config.toml
num_hidden_layers = 11
hidden_size = 1024
num_attention_heads = 16
num_key_value_heads = 16
head_dim = 64
intermediate_size = 4096
vocab_size = 12330
hidden_act = "tanh_gelu"
norm = "layernorm"
norm_place = "pre"
norm_eps = 1e-06
positions = "learned"
qk_norm = false
attn_scale = 0.125
bias = "all"
tie_word_embeddings = true
parallel_block = false
init = "normal"
init_std_qkv = 0.0161
init_std_o = 0.00343
init_std_up = 0.0161
init_std_down = 0.00343
init_mimetic = 0.5
optimizer = "muon_variant"
learning_rate = 0.0173
lr_mult_o = 4.0
beta1 = 0.93
lr_head = 0.00444
max_grad_norm = 1.0
warmup_steps = 200
schedule = "wsd"
decay_fraction = 0.569
decay_shape = "sqrt"
final_lr_fraction = 0.0
batch_tokens = 131072
max_seq_len = 2048
doc_mask = true
train_tokens = 992500000
max_steps = 7573
dataset = "wikipedia_en"
Each number is 128 + 24 x the weight over its row's rms, rounded and kept within 0 to 255. Layers, rows and columns count from 0. Numbers have three digits each. The size before them is the row's rms in percent of the matrix's.

# down: layer 8 MLP down (transposed), 4096x1024, rms 0.0379, rows 1607-1633, columns 256-511
# up: layer 8 MLP up, 4096x1024, rms 0.139, rows 1608-1634, columns 256-511
down1607 093:148148085134093126162118086163147074138129113110165136181149129124137118123155158102171153172131142119152161160100174136141164133118143116110162088109165080135147104164162137119128121137137158119140099147146096163161164076142138121135123118102106083128070090124128110135134145147138106134113091118151149114158095101149131126111112101117126139108170112112125203123133112128158112090138097102146127095117121104154109181126094129087135122123145158126195178158106139118086133112132166125154143112137154111116154120127154166160165160097130131131121127094176079149122132123162128142091102121189095144162090151082128129142133107125092155123134091124103147164143097087091133129144161107136117103117151151111109134092144130125154128087125135107108116138112148141107112127131126
up1608 095:132126130131128090119187121125109117111136178162126167097130118123112138153164112170117131133212140150162110124137124145080126112131123121120107149119125149137159095119142168153128122129062169077127157143167093155185160093150161101125124132128114126110116084136152157136104116119125084124107128127089103163125148141159110106111110091128154179126134136095126116119123126117135101140145109146120107107132131117125140093105142095141130118083092142125099131126110124117097157133131132124143108084104111159135108168167163107129125140172122090145137162155143086127122130100091141157153132145145135118126123150145148164135119115120118185142129150122117115145109117151132128138098121140111122131148117179154125106135171157128105124153122121198113144125127124118136092134092124
down1608 093:094125159117090149136088187100117136145105132147121115159131113128097091103117156103131140141150101116140150165102145180132161134145154113114116131080137117107121157105154150159137148069131136119133108146146114112124135171119125147127117122135136142121161137112114177099131145110131154115191120135200069109094082127110122102090072069116118145112154147106121107137124162118151114127119085105157151131146133111139118148153117119128101115129115122098098130152125124136097108107132072100140122145113135125094177137122123123133114137142119089172148111109124117087165103101142109126156141133122121167130104147149117146102156109113108158152162137106133151144159141140092085187083088101138134140098101151163171141147139088132188143083158094124162194112117099157074124119092098
up1609 104:067121097140130097137166126120109104096113100080151128155086158175100108100137156151084121159133076128151104133127090140108105118110111109132112157138134139138152113138118107098107084169081123095135128136120156110116118137129143147155110127100154138113131134103134116156130125131119113153114082109145158175159137136133131135150150100118146113115123079090143102167113169105122120135095157143135098159113130068151182116149126122099129109142168155125142084131143128135088097105134085116105145102123156140171132129124101157107146119158142124145100124135146126150131154133170134121164148090124153129110128083090125116096092125050142103121142103204117144114159111109140116155151127121123154097128132123131147117142159112162134116109121130133134145169163180158171143136109114
down1609 103:152114118159123140127156145141117113149142144150114118098071130099141120102125122145150144111126142162109136139103123129115165162153168171133104139124135122117134108162128154128123095114138124075128134081131090114117090071133123102147131117130143150128169137120151148143136143097107136100135109154163101108100139143140138130135135124104116116148121101105135174118156141098132157132154125136150126117154129172107077126109101113118126096133150097102125123148138147101097135148136192107155164122144109178124110112148124117100112149069138120181140113110080125094130098158155128131123125104192151114174136140123107122157091102148125121116141131168130142122093143117171074171188107086135128122159135155080123103157128130122143142148110198104118127104175159103104109137128115
up1610 098:130099129127142116099141101145134091111151151126176103166129087152113109155123153159119166124137124103139099145175129139125168131138139177119121153137136141114133133120103126166140177132123093143136119137125149131111143131155147122142093131110094146133115127101079121127137117106134160102142160147142183158147112103129133129123132111134149157146107134106127138121126117116119109176147111132114094104130133118070114098112163135130105158116105120083127085103139139112161102139124135138118105134129110140123140137133095168098126131101127132137141137112110155115135096158107111108127149150086146098133158124166070160143138085086116114094110083157166086127188148115153133186112083130099117081106155171144134117148124126103146169140102150123152116142143136100142112109154147
down1610 095:129164087172138142130143123158112165135167143111089127053185095116133158149114127099095143133142124110121153075112072145152101103149123118135125120082129111098113169078104093117176109175086157093110156132096124151165142172113088139122145136113171134123071167124157113143141120109075101140127129115136105128130144124106138122141128138105104140116147090131170111133170184150124144121082135197147135151155120150160105148088139131147154136135118117138097145141124121148118123136123143122131130143095109108106107127103162137114136103139126124090128124108126138156091122112131129169124121114120115113120123122160145089080175149140119110148119128130130170107143147158098079132120147102138160117149080145111181070148089169141114163138150147139124153153111092121133113143124141
up1611 100:095141140120121161141098088146147104110166133133131093140176180091123136097107146086133123156123099170149108155093107143106150167134164133162107120151157151173124129113112137163148156105170100143135143097101143121144107114138146156138156122139139155153154128128116147141131099129103101138113145146149107123122104075114148081080154119144135089128118139132133126116176140126107133097149118138131166118092097129143104159136144122152151118118101076155111125120091090149102137121141141148126096105095134116117124098134130108127136118113120129147099100100123146116135105155157129108124113133192102117127127151099096140138105130128186121158114115114120123085144125099113093149152079106086140143096109074155146136166104149109145132176098130090136098126124164121111125148133117
down1611 091:164159109154100147129071155159123154123137145175118140132114120149123130125156075133119114126122135112108127154137131145131089069132124104098088094166100135140144160148146096105168137147093132108162096139081127123132142162169144135149119131158134143155119116163188124160124178118122088118123142140121095132160114167100151100098145103076106138136140128125106135146124165147145098067130148131119131133123161074080116132186152152140154157121089150139110106137076155122125137096111142132106132136117117152176139160118129104129121133181082159118120151163120131109125132087083088148115084127040175147137149108134126085146143154131118147185123119096118114129123135174146106127149101143148123119169138136121118146075133147127108131110175134106086140116126113104143110159104104
up1612 098:090131129159110099154157123085135114095132120144164123129119106139139116120131145114173140135147156131134076121157118136107111137053158131091127093149166147097132131100143079123107110141124158110139142129109079134173133137068130151172126121107122110108165143125098118169110099091116089132098108145088135144116090133158115140141119124140104110159151138122084123158148067111068147135136139148151162097130095140094133143122164177099113104125159127109149136092128148098138101127105091117088175124124152136115079119114118111123127149137154133121121127088096060085105109182106147121132129156152117118126125100095224131115121169164112099130097104149134107117111100155130137126119125129109129114098144129152128099115114112114127084150168131097104167108124144132142082105121137
down1612 104:156098123139106101152105112124152144122088152091137119193142095155089136122154123088135120154102110103101139083112163134156098156128116126113142122103137134091085136109133136136126130159172124146101080183139127110142143076145133092155094112138129165165150132141132101163150129118118135136138147144118144142146157161139130094157155144099118130119105153149104155153164133156128140117142138116090096149172151136133141117133086129146126162152116121100124134149126122109094114164107153129107129107087171072139146172109120127172066090128111103096117152123133128152179174122130103124122151125120125125140161132141073123142137172094112123123173154126136112154080105173142140116070174139188129144099120169145157132131156120158137118105116141118102129137134119158115140132113133
up1613 097:133116104145115139161123130171129136124150115118150072165140154124144155125167139089141136110111107128120122077132118106189119125122103082086157106142138087176127105129087151143148073078134133126155072150161128141135150149112109166101129153080109086119136090134119169154150151136099115128108103152173099113127140130104159114130127090114146176166113146143085133108190098162101073118095056162142127114119145123149126151118146145148144102172114144145142108141133181123140099155133099149119139092137100138052135132115157129163141118141107109158141159090126127104141122138070117147151102108137114099120140142087146113164154168081161129110110113119125127154127127111105165126148098107121132141176114128067150107080168116154067187150110134113118132126151136067136139103143134
down1613 091:138118140144122129128150149140133162179161100159100122134112119170139150113094132153098102140150142111118110115112110113081113142128095156147066148104130167098136061105122119130129155131097129136128138140127111135112105170158129133134134088141148126116107152123094141115122152123191151135092175151106074130102101136143087169131115132091148123141103105113160120095125128117131121121157145162103100117165118134109103115148115132163124103095081088101139176144116147110149102114121133159118123140133139133146100152135086108135149131085145116096091111173129112116117158186146110144104121136120112165136121128163146160080141147101117123160126169167146147138124165107138114111151114121150111169115113142120134155163149136202141129118153139141182161143112106147156137099144065
up1614 099:112127122139121137111147130135118151104152087116099155112077111142136086181136171137097179164150142129128090133165100107110129127129127141135123147127125134101133167145169135134157159145128118097119168111116128099135158161138107112145102137148132129136183125147086157141134165116106111129111130149102131131141171117099080123164199123179122143098091092111121184134139121118107114106111086161142089137127131144134121134139148145162116141137125141124112120165089161117073136112127114121142150095092124104127129125113123159167165178130098135111161146131113143118131142164100085139158131166107187104099095121127169137166123104171124086110149135148097129137161158146163155158129120160136121138111112102148142150101097124123101131139109125102126144149125131157128141072164124
down1614 100:138112109140133105157080153144147150105143124121150155127106109154140138090147161166136091132094127142139155111086100127139124115149118098154129123147129113114110108116104121105123119140130204130143121181111137143179091129128112157132121134167144180122131099123130178133097088143143164158141106125121164126151136168140143141086138155151135119137114118111135141146151145152088084174128145122080104161175136129123161130078130115127078125099149100117115144146171098119159153140139123153120115138124084145108137153130144120133147126103153138151131163198131093145117117141173130098127097180122137106141123135137136124114139154115117178134100096144124150134157052156138140123141136104144119108090095129129153153125114107108137167134126129143173116133158141117142128159133139
up1615 100:093068118119205117131105116145152135151136130125126122117135103104150100132138147147088140099175139168133108134098128120129123139148135107160176141150158145149131169100098077132108152162126132125117116163122120148153127158114129091109125108090095160126144143131122127123157117091147122128148101124112146109131119102138124148111147180143133108140102162132196133114127167079111090111163124130149191152131100102128133108206135187073146127119134130132146146139094148132118111123126128128172126123125111113130145085121097147093090121159164162133076145105123087110118115119111151142153153163161112122159096159122119154101125145117128156105149123109134168138135143165159124120061127140113119084165113112121127114118081096118178171111136125091088103113124102101127137141157132
down1615 094:118124161096152137162150152165151099100146090079106142090118128145118130180112148117126138138104174140147143119119111135086144108115108110135107100121137164083165161141129104162122121125122098106126087123167126153106136153153113168150101133118104101153115073123095149105127162142129150163111128147128099169103173140112092102160119143083131096115139137140101095098151153146117140101095106137163175115117112113122132148138142093141146116116088175117122165111152106163114124118110106122144081127172109134116153129089156109099096142146133195090117080140142124159099157074144114143105111143145137133136164124148119112149106157147068124128120124124140095140124154149112109167164132118098179112115087092116103116096102173130127114120147110121187145128100141125144103147141120
up1616 104:135164149151142137130137138142113175133118141153150119097089126161131159106146123095129107143148135149125174107120094137138120107086135123126080152143135132125136105110148159152113141147146107124096123127150122135122120166110150175131130154101141141109160119123143106107163136074122136081110089103130132139123130127182120112130128084138122149170139183129095081109157131136117107151159135137173134120096133130167129139151141141149117101120111161106109141150104118111105124170116159154128147121097118133159142117127121139091136121141131136128097136150145109137169151152123149142137136121146135090135085099108113093111153098078161171107173113135151139127115110132118120108117074134092139131081141158168118142124099153141142150162154085132109107140147093169111081110130080
down1616 101:123127119140089102128129165132144141145161110109079127113126134105188140136112117119146126132146138088141179110139086147147072128133106133141157146153109096094106131114158135119082140161095083138132115158142113114102137108178125065119146123105090129119118111115105189147103139148156135124094130109139164124115113103114123082121083149152140134144129089106140161110138107173072120114112153126132141129101110143119113161119138175166145108089146117109134148078108133172124149130135135131147124108110102133110144140109139128137116147087127121152127150137099119123126139097082098111086090144116116127142133111109166114097110122178087102112099133117168146126138135100073130100134098171158138119173128139095122100155172145121147125102110116141129146160149154084121132135168144
up1617 102:114115132131140154114156133132109093120112108158122135098126129164114089139115130100112164141154130103118154120138138169141099111100112115082134113107122096123104142126126114124133092128096094120159153132113127116143102106175100185153166107134107144150142137126090124111150134064107105145142174127130136153117142143126142152154131124100128094154140156124108111110127158156114181104083133150094132159124063108172117139148132150116135131146081101141085138105112159131106121116158106105117123125166105154155125115158126134129134099100164127156122131100143151147092151131129150135064147136146124109121144100110128112134104126131103168107162116119132105140122115122122124108121166140138106099156150134101136118109182102110145119130123076082148091137163141116114137086136123
down1617 099:143141149139142117142130119155121113123137144147162106133195125115124113140132160132092143129122123127123139154124162111101153115144171098120150133125134108105158139123093095093117140139159104115124140149142114126118122149123078159136150129137143128112101114131142137120140117112120117106144164162120143149192156119157130130126175125144172138133190082113125114153129104138125094147107149094134115119119130106081149081127139123129119138101134113131132122105130116164146136144140134131126109141142140145129058113132103094181147150165085176104157146124114119121135166141096127144149158121155127122107118139135109082087119165144140153126124102106119094103166159165110128126090126183095148115126112121155118106156123141128140178127121105126116149143117133126128092118105130
up1618 095:119091137166122111122113173116134123095136110137096096148142144124108130157106114146090160152108091155147140147113131091102150152107127156136099137136146155145135085131147130123087062143093134119135121092095170131108070126129145113155162131099120127105145138129108090130100129164101124124085137118161157105095132125171133137152147114154110110108145099105143096130170118122126127128142131129108164117123129132167096121140125145132127081155114117113128119139135123105146176142105164140141148177142101045146117137103099141160156149134107132108148088120120094136088117176116145131126159165115145119140092094119102148126132164132131102091129135116137068124117113125122146092098128108152155091132097129124115150126091102133153119051141154130076140094167107128121114127146115
down1618 093:106133112115137156144095156142106118147146142162122133129180111141139094157132122099137169131167090110132124112108120132101138155148106126172125156125127174089132139141154151155173139106151109110202158138163185076120132150121129163096069118115121103129113132117157111136167138104057170164128159122115129099115128121101158146155147145103163066142156071121109132098156113117092146133145146121142148137123080136165151132144121156123098129128120105076116103064151128165124132115158169147127106107111116134147142130120134103109112142137124072153131112127122123110150169157141123158161153119140108192137147122155135109137118065146114122128142113162140089103127132146143102107144093127088120129110126118163152080127129145150113143100174165136148167135121143144139142159119102
up1619 113:138150096177133137114119180131131128148102117121104146136135153117110117111156081141104130144159098128115119133097088102143113118143146089117161178152142131093140156085142137127128146135121130122093152081125130119098106094151088161109104105124157124158095132107143144126165130069138143162144165150145108121093141154129133117155115119120165112156081105141158109140129114147119112124153114150191140132110120140099140106093144132120123138127076127148142123130154130138131113174125130098143102118141135106121131120155098096111137083134129148107143142132096124161114141104131120108117119131144099123105084140117109126115124147114177127126123161126145149122132144149103155118082113125151118114120144132147108140151115097106160136112119128187103142135096136148094165121153122
down1619 112:121167123119120119114120154144123134135132115111105145134102136152151109128075125128136124118127178074114120137155099082143112106123135125170087121155144146105081118120101114114113146106121128101141084102104143088111116073139124090118106114149101133161132099125166092129137160111138114114126117111153154079109102162118170109137080133152135135135143078147138105065111097172159142141153086133158160139157143142136169161116129086164121119137164138156126111117098149118133128110127100101132119139111101124122143122140113129145112125119076084166139105116168131137133122107155126147107100115140122120105114113172133149106057143086147152127104067126155102115091139165109173111129140135098140127141137140109078127160159121134112081171105068150152162144134127134122147128124099
up1620 094:115132103160102142083173150143091163098098134144148093104133098153128095101087102128134117111129103170158100109144092109136087113138157160112105151136146139114113161173135141109140133147132132151166102131082098141138169094099115098119145122130131164107152146144139075168135115127123145102133140158095115153176092106162159144159135122102167116113122107157188186127127136154145163155101104130109126098145172085145181130157136119140118121146082100106138133115132090133124185100112172129142131166076132159134128131148122149151134131142114138153164160123095142096123109167153089102109124114125124130118108138136134135085159126165085156114163108128121087103155132123112100145115161101128133131067148108149100105118111083119107126141113117120121147138149149090157118124116123
down1620 092:144156113126098106126145129095128110132094079147119124115088128132099174104167156155127134077142147148125133138127124147079136116135114124147153109116095120109115128100129157152138136131092095122146125169139141149129058159128137145140125096136156124149114136167111142133148101174122121122143164128144107156111128109143130063103126137169089104141116112157104072120118120105102126126149143153118127161094153142127127142110133135152101160104100128168104102112156121115110112116138133141135123133128148118127085083111157142096104124127127134112132116134133133123121173141123143153144130111139151104095125153130115115115142116126128131172093117098153111166103153119110176129126138134148127122169131144117133143134164137110091112116130130165148128156106120153057136152100187
up1621 101:127111170159118144131114095117136159133130109101146097113140157159129099182128070127075134143100134149123082147157160112124078145133134140082103137072150133121120137090161147145168113114152124111156140168126138114125127152150104133128123131151092129065135122181142135103107083120131144131134096149087116135151165118128129179159134165122132154117123120121126140141113132126107114072140109148116113134144112163112103159138136142116140138145104151159150138145141133099123141136119179116139116087103174150137088101112102094144113126122152122091113165124122137141108118130147159132106128098118114140155138146100126137120134181091140169106121121133114079086160101114165167167141121109124113130105138139115143110151156130119135097117107127125124137107165140103125159161130121
down1621 099:113131164102167125130148101138143111159104116103147148150139129144128096121155151118121132096139080176151150153119118137140181137151123116124161102125086160138129137177148132125085112156091141103117110143146143117146144172117143120148144136111134118106140111062139142109117161107128131102148134092124123114095115115141162173154155127113167112132095126168107126165135104108159127094125145131106182131107150172115138148147163198120088109119133115131146131112129132136081150104134093146167154145165119117119114104146157122144099122096131114125158089147110143114127068119120076128112122137107125134107154125163142120105128120125148102100116150119138143177108130149114136115132130125160116129135141131114170127115089150105136171146120134143139115099121085135129093192129132
up1622 095:121129141141130107123123117120154113098161150141121111102107095108111152099131146119119126128118162141136126098116121134087174142105140132148114125148123129135164116141153151143114098137096126110113147150138135117112127202102147160165145099152134130126091095133113119163117127122124128121110188148098112129133109153136125106136144116118132140149103094139123163144129134079103099090164122092140118127106133138111126089125134142158169120098118111113130137148114122153109110166145080157112146134116155111127099114130122127121161100121131114131110088109100158131158149107097087134125135136134131119125138166142112111092110081165140152124109106147152125152091146112141081158146130114113146116142137140171103132126106103093120156123106153115148116113164121112138164163148128
down1622 090:120136124136145138183113171127135116123155109080121148147124144117097098131128109120109145110127128084128127144103116133122116108134139137141119114146151151107122130142147155131113103139145119147159123169118127142128113115103154112151110128118063137108154105143138135106100124081112151096153143122113180148143135132111100154160157116088129123117169128138167090101143107117141167100105134152101190120158110093092149140113121100150091130121171086135149101093113144111122126128122107118134116110159123146155128124129091086114102151084097152206120141077119130102136055120108117099190139128163132166095117116099153144119093124103120096118133129178140132141119131149123105107132114140101136139126089094139123123146160138141106132108122112104107149131082146117121143126117115
up1623 102:106145158131122106085135137171150136147134093081127118077124146124128101133135090118122090139152155150121133171138141151139110094105109092134161132164109148092129149115155110096123172111123121129155102124098101095142139137149135082139132132137156107143138151114114135142129151122159142117164122089117096127098114081084138115116135153138191131087153105145126156095119110117098082111172101098116115118098141125128125091120136111126118121125128152089146128140067173092155119120128101178106141102158089097118126092129127149139118117113159111154150123134163117107081128115143140136136100125137081139125142144104165140104124124105148173140112129113109150097169153148107102125148057135112200125196113126114107116122094138092162145159115137106116146142105109160153144110138090
down1623 106:172123119175145092121130128129142161140081135164142182124114162207113172089143162107142142128083148149150134109166128106143104137153139106124132140151096135135102114167142166123123149108137145121132138157150137108113115107127130094152121156135124112101130138134151127139124165162139112114133139135145130158147148115141161100129147152087138136117095112154152122113119089129123138091133141110142098156144112152174142175150123085153097100137113134138079146155137104122151092138115118134174135108141121137153099109127162137139132116130129134141183144146140087116125122089170132121108141098137157146137087159091082118118146164154162164019097108103106171106142124131157120171106146165116116134092099148126114147115150092124118131154124135122088144132082123123112134114123104
up1624 101:117137137137095101126113138075083141125109129123125100132116114139097135085091130147140129141097156110124131135127147130141103154107114157137089106121140161117151138158142096101131148071103158152148098133116110108141129164144128125135144160155125136126105114078138159132108105144107122097145098146103086170143149109168140151132091134128142120116114102095122101169142128152150119113098089136095163149145160142154084083158093146102114130160133181110097118131145161145139110138114101110106120143106127112127109089129088101099122127141102100107142104164147082136157150123099105152170152158113136082133135135093128148115114094103140147111116114132084139179101125093119106173145131140087136157134108145108135123113146116139136110173129137137169141150167140077165153132137120
down1624 102:101154112160151127148134148130150151113106097092114106115122161165128133127172126140120111103134066132104145170131098190130088137117146131161125164107134129135103115130106146106135115175138129145161129149121098117158126108132161090126118091124109126162146111126145126176109097126119113129187122088141145153144128165120149095134078124091127120112152123151140159133108112153131121131137151114120144140132082133124114120144085121114143090121139124138139155145111116126168122138155084155075123145130159133106147129086127111145130111094169128166126146167085176109104151174107160138096115116081133126096119121096126150125147152151151100127127118152084143123149108143148126073117196090109187130077103105106116134123129140113124143060128126148120132096050139152135109109123125
up1625 091:137089137125122112113119114112153164119093169138159179086143113103135097144115126143136142122125135115157135152080171147147163107127122115156070174148141130173073108095125096118084141146150101146098079099146136163185106151124124146118137124133113117151104163105134119160146125102166131088149149119124154111125147137136132157107180151150170107099131115136156124123107174111116123084115137145113153122105133101083131116161149111140168132101160183189099122165124141157161126114163168155174110108178117088121151098067113103142127102139144159114101104148141136148112122164150129146123103108125146103111141146136093144124110118118107111082126109175123083118110109143122134107129141074103148153129125088133148147104115096104146106148131147123107110131111133168143144136091161
down1625 094:133109114127115128157097147091152109125158133101098138111140111104146110092192126121099162129207095145174082110162123076124094141138139119108145105097110119116117165177107128137114127096150145115174138112145123123114081147174109129156115097144108160117081124110143119113097098119132138141115139130089113145109105131147131098160114119089109129135095154132159120124126140104133132190173100113144085114160118158151106121115176166137164123152100139119148126108122124147090155156114121079082128135106107154109046135139186185165123130118123107145146119143134131132101174158133145151106144145107120139109127105124118135123125078101138121151154096142125118108125123114154084142146132167121118076141105132140137142164145141136136173134124145085113131123095137111124101134115126
up1626 106:133112128127081122166120122131121112104122129126112134133216115084118153133161134100134107106124128107110170136102089133102149109111152093146148120159124120128129145136138129130121068128108136111113086121126151113084112118099094125146164089117131090143162139147136109092124151134117149122123105134123135102157111129132089083122117108124157126141110130119127175160122193133119149134093106136135164166140175126109151110120130168102132119152110133162121149119140091123155145141099147121138145113141108139141183137145084106121136144141117141110165138123128146122109151133141132140128087118130145093151121120119143148169152097134156148122113134119097172135103094093149145158103132137175146104141147150126120075130152093121137131191138117109173116102107148109151127141112134
down1626 103:095095113129141120139141134126174115117155122141135106145090147156122136114125137130114089143128121138134132129123126129127057145131116117122119102103181160110135161101108113170114150159147117145152133112149132148158139127160132087133136148110150144152164162114106114160150119095154152162119130101157135123156130110127125168118124118124089115132114090122158135127142126108162037101138117103122115136086120121124154102093111166167122091108116119098104110144117119129133133158110171086103150105151174145149135138121119137116138116120117123138066134091141111100105117152113145141128147102132125130123140114107110107126106141149107156161130139143114079122126135101120122130157115137171131161107160109144148086129123119166129125107081132127167085155149131077106140094101121
up1627 105:129128095134112101131120151082128157102083146099117165126164104152188089131138126121114159122112106106125152140116145117124107157126082148145150148167144169122127145095127145128165102092114141108150117072135092156123163149156143094113135115149130085144129121162120142128107124132140131156101116112173137174162143178126156125112124075149131147119145139126170097101131163146103140096140066129148162123081107165124151138111124124097169172121124128126088135141105100124181098187106129165118150136114136127136138139097127115131125132146139139123126088115153110141145148115091101122092147100107123075109141101137102139118113133109107130189153089157149118100140125129142128095097142161084127128125143122158139117163154108180108103176164088155103159124140113104133142103085135
down1627 108:140120113142093115120126114126115148155150123127113105157118135133131101136109153127105191106142159123073128133157143174151151111141093158131149159137112156185142112122081154106109180108144128110155108117115136123137141074149144134152143129130147116163121101129145116129132169173152157129157127136143149155115135160133154119101139146134118115142157158132162153117105115119112097122098106099135143147089120134122160143163132128142119110083098123133129147154145104147122168118111129077124130134127129106119127138123120130139100084110104120119154074117082130170157126151129108149130141170180137121161137123076139139085109143160120140116125125148136087116110160153136155075140141123155182150088129115129115071138097159116174107108127071118128137093114113087127088123127106
up1628 099:126059146155104128119127055110123134128088078121147145110089151151135101098128139120177116141112119109100155152130097085155145118153113154151087134152136096144117136126090151141170131160134129114152089127120100155116147113121159129163144104112062128115140123159148122144118113116122147147059157128068131129109151121140094092097148119110102129133119112117131130098179168152136121119144154130135094122133163080126151161119159126126090115087171134178114116175153105142094125111109136108116157124128110132147117150135129129176143146143115123119159119137120118115113100108142117160141174111067144122097131142125123094137162172117129161175143099119080136168145119100133163140125085115115135158113154093116104109136152144156128124123152141139133143137121133136106095123112091
down1628 097:138140116112130187127092162133104133145114164159144126110122156124164138106101146129101135091099138150075138147124102130098107108140131137118125102127156141083145156119085095130076155095129142127145137128113111121138173118105118154151139158131151114057161134135090119131114124104136130117117137102119127111078123119143114172154134153130137134159159160114151120150143114146109155095150127111165121137113112132138131084142142115149119104122101133085110119127115113172134112135123130081127118124127143120135119100117114105131157109142142133099173094132174094096114129143083120134131124143126144172183123106123134126162141137095100100115132142120135129150069092140133093143171131106169114108134125133137137158104126093151142149103129090153124120142143120159069162136101122
up1629 098:162144108140164154115095147111150123157112119124116108119173127145127141148129132117112125144141121086113131171157153102128150154143104102099142126141140123118096145128128165147156121124126141163120115165109161174113108108107069148171125143140142112136104105107114135174119120151130177090150107145117128112093111103175186152114176115114138096119122133121145162172128184132152118139124112118152112115093111132104119129149107150134110128086128140154115121116125136160115113137147096141109156115113112124110143143137131141133101113127153158137119128118084138133125139151159142117106074148128098122158144140140117075135102143171104089129129132093145120151164118161141135164150117110151114163108126106084111103123164095093182091147131104096146094130101194141116136146115137
down1629 100:071129110164123131106126134139123148169090144130155182078121119104136140173131122136139150147135122123048150119112104119095108101137115137106138144164110143102117079109127124157179118101105146108143121083136123118129111156178166127141158109108139130205153137129096159142157078120113094132163143131102121152158148173100136089150141124135127150154134106160146119127138135133148115106138129153123128141139121118159162114103158109122160184163096163131116135119146142132139157152171106120115122125107175147145160114114085110092184133139138137127157137171096127108082135101100072122132096149097131136144137134117151126131143166091131084119082076118159076142154130109072142141140125190114170115146107164125154122112119166137095154106147166125153123149114110151117111148096119
up1630 102:139149098170098129183110091121113126144125085141130139098135089105132113145118131119165157087076118130155133129134117100123092152141161161080116166114139132098093109120077133100130169125130149119144150122153117153134135146154120161141147138157160109098116117137086152127149102103125114107156149124198146141122125100161132174157148088153101156120142114138143131106144139100161108126153129098144128170142168183186112115108129120086141153129137113137118113137135103100134089107177121101173103143141135131158181133133094117162126098139113111161110113124155118112102136113126159099127130112148088151141122166151094122132152177124162131129125148081089124097105145129142109148118112123109129162142134114113129095165118122119163096140148162148104153205128125144129101118149151
down1630 098:127137151132121153141107181117088096112130131102147116120139126087121147115127137156157143093104134154079124127144130115116153110165119086175132089114111120120086111102137157105136121147108109111106098108118135137111112085128159137156137114106118115145102134097121122094165155139173112118130113125111139136112128104185157145116133099178140135156156126098162154106110149122125116146144117114131126087166137066162131114135147154112155127095160167149130092101150144129151145131128188099073097114112087112117143131169146097092089108133114073149130131109150140122142123193163118086115079120148064110114171124161124125113111135112117087125134161111143096120129103140142117074165142067130148107118104142125111117108136120099118149124167110127125099106119141152118129161108144
up1631 101:092181168106124162095104092102114100130167170111137120116149184116111171080084121082122113135140117138109126084087139128112118138115122131132144110103085161145146183151160111111129128100091148107135134109174116116165122118099079132148191153094150143121143153141129143122069097093130145081093115142101144136137131112140166129146112109109130121159111148098111098141166137146123145148073135099060165148123104113137142144190129157118113128154145132154114101130116153110098123103127096136144082107141114128159176149079169122071128126158136124138116139164128152109122119138148139107140129151075089089104106083097151104140105148120145148119157123116128157151106137121128162137106107152082197152082105164093098186100130080147150104149077133097138122107144107140105145115107120
down1631 099:115138138119147118107099120176150133137108113153186114143097097086117106105130105096097114142107123092163143136142121161145107132125129076171100153100095101098128158127125106123136131146118119113131144132131118136156103096174153147171109094139105094160109164118102112106153099152124130153124122166143121159132103104106161137146125142147140083150107111146173107122121097096124142118116126136121146139139122093083101139112128151125138111150109091161145106118133122085140127146118125142130121133140146127143116120190140110151106139117134167189102137117143120133095130098115143174180086156134114142129120123152070126129146143153121099152145085119110156077159115112133140123172140156132137118109136142123119104115099156148158059119170141126123110156151154100162094111136123
up1632 103:140150136146112120101114107156106163132102152105120158118131147130145122089132110119132133144166147104149102130173139140077120155089161107123166140127080136141116152126131110126142132158137123087087113130119126136118152145101139108114108148124158109118154115164135134151128091120104128120111152088111121097143171155118138163140148125128139152148138174126149104143104136133140126128146121128126147112157104143146167093082137154151134125059131153123170135103099119113088123118130134098143078148140141132153158117152184146116109107145158138132085181130083096122084179104114146122097158129125168123151071128162098102120168098131106161152115134063093132161166135100114139107124121142109123099118150101121162090159131125100150155146100081137101136125133122141109133107066126
down1632 104:137113119125148107111132127128139088193094150142144103153097116113164100115133121104116139147151099128140111113128143117107160128113149104112142183151104135154208121138113126148124144160160115089086105128086135122038173090101112094176168100166126111183133110112105121134107176122172150134144133141106156108100147133092134133098139131161142098137120119121103125080143123119136163105134128159151106135097142081110134146145140099091103136116117108161159101125093126123163128134127171140171140109151126125067094115119152104151128093151176170136133141157094127104104134136106125165143119112139102124140142147077141138150107157094116119082084138108157125137060117133149133154174117146123155122100146154131140144096124114154100125092130128111118103115134124151088122166142125
up1633 109:116142120115161122121139136155110125155134125111172126074164115143162134137133112119168105118109120070172154122170126143188128130134129122087102143105123137112132134132106124162077074114160102125113117106107115112147109110148134144143096131101167171115145157066129121078141108111155084141087154125112100112105118142148098145101132107149129155131134142108109149115123150170166117126133131107113134116124127122132133149124105116167144150124156120177108109150153114124112151150105150145128128122123148109158162129176121142123113184118141150111127130107119147116089141116157155102123064125113105108085088134120103114107144116107124146154087113130135170132127128132118184101142120154144164161144137136155089146074125137126110143083190101145145133129109118118137143150139095
down1633 112:111117096124161098122136053138130115113132113182096087113159112095111099092136153132075096149122126144089168143128090119071094117180140141138175112142146124138130107130115177144140107092088158106121172153146146134110128106103124121138118122095095128104131121174121141122134159119112123143127147096082142137095153165135129106135115123134145147136128149182108116154156156120126125111136147151112141126131066131130126160171159159145089144117146111128156180131121151094125101124125165145126132120139132109111123137112134124141112066105145130126095165138131113143186123107151131143158131115140107130163129097113122104163173075080114078141153136131159113178139085122124133109155121130084127087180148115114136145166165118122120124128120128128160150141123145115125156156133168
up1634 099:167128186156152141087118087088112120130133189131102082150117106170128116127133083110135173157119121143115121112142088053080144111155070122131094138116134112152104156163130145119133127146131135143155110118140139188175145102103121111140102138139142160134094116102131113146179129109090147165110115110175150138093081113091116118133153118133128123086091104128089110149143106149120107137136128077143102082149137113102119143155124146107161087060095154128161164131111117119149116100127159106142112119105130129115109149156140142100126100107093141140154125167109109132161135130114114112064174112156120169153142116135106148125086114125143145130146154101109162147092142137131172141122113160113129139100149171128127101116124125176124150127106147151109163117161118132113094134137151